Weights of a small transformer language model.
Training: a variant of SOAP for these matrices, 2234 steps.
Each number is 128 + 32 x the weight over its row's rms, rounded and kept within 0 to 255. Layers, rows and columns count from 0. The size above them is the row's rms in percent of the matrix's.

# layer 4 MLP down (transposed), 128x96, rms 0.0963, rows 71-81, columns 0-95
size [102 102 100 100  98 104  97 105 102 102  96]
[[144 108 109 107 163 127  88  89 156 166 129  89 134 121 147  83  77 155 132  75 130 141 106 116  83 129  56 185 118 128 178 153 206 141 155 112 185  81 149 155 111  96 125 118 171 143 125 109  84  88 134 113 144 126 155  86 163  59 134 104 127 107 141 158 128 138 108  73  91 142 134 124 146 137  85 140 151  25 131 202 105 129 131 152 163 146 166 121 107 133 142 157 161 125 152  85]
 [146  87 136 199 148  95  46 143 135 188 108 150  84 150 145 126  85 112 115  64 103 129 107  95 131 130 102 137 157 171  98 108 126  83 112 108 101 130 109 130 124 114 132 116 140 140 127 137 108 136  73 147 121 118 108  65 157 123 111 112  73  56  52 126 132 151 121 129 149 161 131 151  82 145 117 165 123 106 127 145  83  81 148 131 139  62 122 164 144  76 157 141  67 171  47 122]
 [ 98 128 139  62  90 121 127 128  74 105 172 136 111 121 119  59  78 110 115 115 199 142  97 109 158 107 158 117 122 115 163 138 126 156 194 122 112 144  72 133 144 114 115 114 170 128 165 117 133 128 121 174 118  91  45 137 116 136 244 138 169 155 141 100 170  96 138 138 161 175 141 116 116 118  91 137 157  84 141 127  64 137 163 164 190 120 113 137 146 123 128 142 152 167  97 162]
 [114 146  99  93 108 115 123 154 107 162 164  97  80 136 120 148 155  61 125 118 207 125 115 122 102 175 119 102 131 125 112 163 188 142 159 140 146 119 191 127 154 130 166 131 128 126 142 173 136 144  85  89 167 175 101 140 110 120 145 104 166 121 110 119 109  97 158 139 138  53 154 114  61 145 140 110 133 127 128 151 118  96 202 126  70 104 161  81 164  89  79  44 100 148 175 170]
 [141 112 128 142 111 156 131  92 163 100 136 157 135  97 133 150 169 123 117 130 150  97 210 123 140 105 167 187 145  92 137 126 108 117 144  97 104 144 129 127 183 182 133 134 133 122 127 197 148 155 158 116 133 105  87 122  95  99 151 141 215 114 124 123 175 176 169  68  64 107 104 100 199 177 120 141 132 165  77 147 125 115 104 116 108 207  95 126 164 146 162 132  86 166 178 116]
 [106  80 116 115 140 125 122 156 181  94  80 165  96  68  82 161 165 130  91 145 154 125 102 111 103 189 102 115  84 149 125 122  91 150 130 109 160  77  90 147 143 200 167 151  95 118 155 164 149 137  96  99 129 119  89 101 115 174 159  76 127 106 126 116  72 148 126 102 123 133 151 149 106 177 161  59  96 182 138 109 158 169  62 118 140 105 139 129 146 175 113  68 156 138  87 168]
 [153 126  99 120 182  89  83 160 145 124 138  63 144 130 127 117 186  52 105  99 152 147 133 100 108 138 138 149 156 182 152  76  82 160 102 170 147  90 186 169 145 144 143  79 127 119 109  91 108 121 105 121 166 140  94  75 138  95 164 105  72 142 134  97 156 145  99  98 120  99  83 172 130 112 144 122 118 100 103  79 125 106 115 175 170 114  43 136 132  93 174  88 143 104 144 177]
 [101 116 103 147 179 136 124 109 119 115 153 125  93  54 101 158 152 117 120 150 144  62  57  99 144 143 182 194 146 122 145 151 136  97  85 123 122 102 194  94 137  77 115 157 144 140 103 154 135 112 108 142 121 112 111 170 143 141 192 130  57 110 150 142 126 120  89  72  83 129 115  69 182  99 144 133 115  99  20 154 108 140  85 132 142 121  98 143 130 128  94 125 117 127 177 135]
 [132 139 145 174 126 150 147 144 123 141 110 149  70 132 206 139 146 119 157 183  92 155 134 129 186 116 139 126 182 127  81  51  81 188  89 118 120  88 141 138 117 139 159 127 170 133 145 139 160 140 104 137 146 116 145 104 166 121 143  91 133 100  86 130 137 177  76  97  99 103 156 139 110 184 159 112 142  88  56 155  79 136 178 106 101 165 131 153 115  96 158  98 125 130 124 225]
 [122 154 113 204 138 156 122 120 165 132 107 158 171 142 113 134 124 191 114 122 132 171 127  96 138 119 166 100 143 116 160 192 177 140 117 106 132 132 138 152 158 189 107 133 137 122 120  97 105 213 192  74 139 162 176 157 123 137 135 172 151 113 132 124 122 150 147 136  62 113 146 115  82 128  74 131 112 162  79 139  67 135 119 141 217 127 117 133 138 136 128  66 129 201 126 175]
 [124  93 124 117 128 189 132 151  98 132 136 126  99 123 136 168 165 124  77  58 155 128  95  69 160 132  60 127 100 110 139  93  56 120 143 146 142  99  77 139 126 173 102 124 115 133 130 166 139 226 134 109 136  70  77 115 113 125 126 136 128  82 147 142 175 107 156 187 135  44 195 155 141 124 144 144 120 103 122  73 137  90 154 132  86 100 130 137 142 145  78 109 113 113 122  93]]
# layer 4 MLP gate, 128x96, rms 0.0987, rows 72-82, columns 0-95
size [ 96  90 102  98 105 102 113  97 107  88 104]
[[132 193 148  78 103  90 114 136 104  89 135 165 117  72 130 117 128 174 157 144 105 223 162 157  68  76 111 155 128 119 130  63 158 144  94  92 145 146 142 121 183  69 121 110 126 122 137 162 167 102 135 120 100 115 103 125 122 158 104  98 139 151 187  98  94  71  80 164 190 152 124 153 136 136 131 138 131 156 131  91 118 110 114 114 148  83 134 196 121 159  99  96 182 101  93 124]
 [ 95  81 115 135 118 111 135 127 153 194 120  89 182 133 158 106  54  98  92 158  73 172  96 143 177 119 163 113 172 132 133 183 128  93 103 107 147 110 117 162 106 122 120  56  87 138 130  79 160 131 155 117 117 165 141 155 161 102 133 168 144 148  79 114 120 104 104 144 123 133 105 166 117 132 144 187 162 148 185 141 141  58  85 116  63 116 121  95 151  82  95 156  68 108 106 152]
 [123 136 172 131 116 151 155 110 120 185 206 140 134 102 122 124 156 112 157 151  89 148 209 147 138 117  89 133 127  94  99 119  91 154 107 135 138  79 128 117 103 145 137 156 122  42 186 112 169 179 114 120 118 148 119 152 152 172  83 132 130 116 131 106 140 158 136 164 113 103 100 208 125 121 142 162 129  18 149 134 126 149 141 111  75 165 146 135 117 149  98 125 119  58  63 123]
 [132 115 107 141 119  55 121 149 141 131 120 114 141 117 138 101 138 178 152 195 111  66  91 106 135  66 191 171 125 145 142 129 133 172 137 158 149 129 112  85 112  63 157 103 131 161  66 103  88 114 128 162  90 142 101 123 146 144  54 128 145 182 138 103 107  27  87 136 156 124 147 114 116 132 100 174 153 173 132 137 197 103 169 151 144 123 133 140 134 136 135  58 132 138 160 120]
 [114 111 127 145 140 148 137  87 201 100 107  86 205 190 163 178 115 190 111 122 128 162  77 101 108 108 137 102 122 130 147 183 149 132 101  89 136 125 114 116 106  54 115  72 118 135  96  77 122 155 160 120 127 169 114  93 163 125 161 103 144  74 134 192 105 149 135 138 167 102 151 116 143 105 163 151  79 119 102 142 118 176 158 163 106 109 134 171 210 123 123 168  82 122 149 110]
 [ 95 116 169 128 162 174 143 126 143 178 106 119  93 124 149 115 107 113 137 121 144  95  90  82 178 147 213 199 131 116 170  96 142 132 109 114 135 140  74 123 150 171 156  53  88 155 131 134  99 165 180 136 123 155  47 127 120 115 148 161 161 108 119  84  93 102 126 131  42 127 123  82 145  75 140 103 144 111 157 138 163  95 101 128 142 137 152 141 173 117 160 124 103  79 116  71]
 [129  61  97 120  83 119 111 130 172 119 144 122  83  88  63 122 115 198 171 143 125  64 114 150  86 133 144 152 182 180  95  93 186 124 150  91 126 115 128 139 174 107  95  58 102 121 136 113 156 101 107  76 127 156 114  98 120 113  79 178 103 131 120 138  99  95 156 178 168  94 120 106  79 136 118  84 136 117  75 160 136 190 180 117 101 133 128 129 125 153 148 147 166  90 159 126]
 [152 109 183 156  55 127 151 149 108 123 194 103 216 116 127 169 116 135  84 121  68 103  62 110 166 137  99  92  90 162 109 156 111 126 174  32 107 158 148 118 165 135 156  86  77 130 147 145 144 121 144 142 115 101 123 124 129 191 176  70  97 104 154 153 135 117 144 154 141 144 136 145 160 174  93 123 146 139 139 103 123  91 135 198 154 153 113 118  87 141 141 112 118 112 126 150]
 [158 121 127 102 202 136 125  74 107 143  91 120 105 158 123 105 121  84 161 182 108  83 111 152  85 126 160 108 147 132 179 170 139 161 106 165 104 107 100 118 106 111  61 119 106 161 131 126 119 105 151 135  86 110 132 155 177 120 167 169 135 107 112  79 209 128 179  93  84 158 177 177 103 111 132 166 106 124  93 217 112 104 125 114 154 131 176 118 140 155 130 148 123  54 106 155]
 [123 184 129 180 105  75 143 131  98 156 170 118 141 126  83 117 133 101 146 135  53 128 161 190 124 100 139 151 202 129  91 160  83 157 146 143 127  92 105  86  96 133  99 146 139 109 158 175 176  89 140 100 109 119  90 138 205 147  79 130 104 158  76 156 146 156  92  72 110 130 164 155 111 101 121 126 117  86  99 123 134  87 135  97  65 128 131 171 105 148 188 150 183 134 137 116]
 [128 133 115 120 107  78 120 140 120 198 144 127 194 119 115 145 181 127  88 150 162 143 156 154  78 153 122 142 139 153 157 117 136 156 108 132 154  90 116  72 126 116 116  62  74 154 130 147 110 196 125 149  61 140  89 108 136 214 156 112 201 149 136 167 159 118  99 151 164 159 114 149 177 138  89 154 102  70 145 163  83 127  86 161 109 157 101 149 156  66 118 108 116 147 155 124]]
# layer 4 MLP up, 128x96, rms 0.0943, rows 72-82, columns 0-95
size [ 97  93 100  90 107  92 106 102  99  99  99]
[[104 137  91 118 154 111 167 160 168  92 153 152 178 194 101 208 124 112 129  87 156 148 120 120 140  82 167 148 116 135 129 124 119  97 120  63 126 128 173 132 130 138 113 131  21  97 148 131 163 130 174  86 122 127 102  75 164 138 114  96 153  38 163  89 109 148 122 178  84 137 171 120 126 154 156 149 108 108 112  91 152 129 116 113 189 181 174 132 166 120 137 148 122 131 139 132]
 [165 119  99  80 141  83 151  51 104 123 117 129 186 121 159  92 129  79 148 142 174 105 131 113 156 125 131  89  70 148 167 175 160 197 176 155 128 123 121 141 137 105  93 147 150 151 144 147 153 114 112 123 130 150 107 192 133 180 191  94 122 134  82 192 137 119  53 150  87 133 194 133 145 100 171  91 119 135 137 138 176 116 161 151 100 142 166 113 116 112 130 127  73 164  97 108]
 [ 61 132 114 108 168 145 157 142 175  76  96  79 146 148  96 134 107 138  93 131  79  60 112 135 124 107  89 144 134 217 145  93 120 150 134 117 149 140 183 100  81 109  91 123 118 150 102 103  93  84 156 153  96  84 168  66 167 111 103 134 163 137 119 156 189 145 139  81 123 139 118  96 139 111 111 106  80 214 175 133  95 130 126 141 151 129 128  83 125 109 191 101 102 109 119 138]
 [101  87 109 143 136 149  80 167 135 129 132 133 126 134 118 139 170 184 104 154 112 150 146 159 120 163 102 126 116 157 145 163  95 111 180 132 131 118 166 142 130  73  53 100 161 107 137 141 122  87 173 189  96 158 167 133 163 108  83 151  72 129 160 105 116 111  93 133 121 118 107 118 167 131  89 187 130 126  82 175 138  93 129  69  99  87 148 213 160 115  55 152 202 144 138 126]
 [111 129 173 142  81 104 117 123 105 190  88 137 123  84 122 168 117 138 124  89 196 127 126  98 179 134 151 159 108  92 116 100 122 123  88 133  83 140 146 157 119 143 101  84 130 126 124 116 168 141 123  26 141 140  88 138 153 109 131 108 107 169 138 145 124 139 180 130 125  41 121 103 186 144 160  96 145  92 120 189 204 156 140 103  77  84  97 136 160 161  98 102 142 107 108 183]
 [150 134 111 172 129 151 144 113 148 176 115 188  91 168 141 135 190 107 198  48  99 169  88 180 167 157 128 143 151 105 131 116 166 137 137 158 148 116 107  76 116 131 102 101  75 177 119 139  81 121  87 150 147 189 171 145 125  98 154 138 142 100  78  68 112 130  99 154 166 119 126 118 116 164  98  95 130 125 130 120 118 108 121 150 144 183 130 140  85 150 175 165  46 138 154  95]
 [ 90  67 181  95 147  84 143 195 148 122 148  79 111 131  90 130 119 100  98 197 127 107  81  93 145 137 129 200 156  99 104 163  82 107  91 117  91 140 122 112 133 117 118  86 154 178 118  60 148 157 114 144 129 162 108 164  90 162 121 118 194 147  65 108 118 121 104 132 113  98 121 117  74 123 119 120  73  98  84 107 152 154 133 130  93 117 172 164 108 195 156 137 130 170 148 113]
 [116 179 164 112  78 154 148 175  87 110 153 147 154 158 111 150 168 135  91 134 138 142 118 135 155 131 101 131  90 112 135 125 147 135 173 122 112  70 171 111 122 126 179  97 128 136 174  98 130 116 157  99 168  93 113 130 131 176 176  88  77  83  83 126 107 131 190 180 191  99  96 136 138 105 132  63 191  52 150 131 120 161  93 111 151 127  90  82 111  81 165 114 105 187 147 112]
 [ 98  84 143 136 158 107 136 147 128 101 131  92 195  96 166 153 110 142 135 158 134 121  55 135  85 153  60 139 137 140 111 118 173 121 133 107 123 123 151  64  65 145 176 141  79 147 131 131 162 139 102 103 162  98 104 137 156 141 181 174 121 109 142 105  83 118 127 147 159 109 124  62 196  73 109 116 121 115 147  98 160 141  94 133 139  85 188 122 108 157 193 181 170 161  92  89]
 [ 94 132 135  60 129 129 130 108 132 105 105 106 142  97 183 145  80 105 135 180 105 175 167 117 120  89 202 193 136 143 147 114 171  66 118  87  89 134 116 140 183 174 113 154 163 173 114 211 125  92  98  93  98 154 127  83 155 182 126  96 143 149  92 118 123 160 151  90 124 151 132  95 134 141 107 145 156 127 166 161 133 172 156 134 170 117 121 141  65  86 174 151 117 153 163 109]
 [167 145  98 121  95  74 145 132 141 107 131 148 194  89 124 176 129 120 109 120 129 150 193 122  89 149 116 160  88 135 131 127 154  88 152  75 143  97 166 100 127 167 142  77  57 150 178 135 136 172 149 118 139 122 172  92 180 147 144 149 106 111 171 180 104 140 146 159 150  83 120  96 113 130 174 116 156 116  61  84 106 137  77 115 180  79 107 145 141 136 165  95 171 166  73 170]]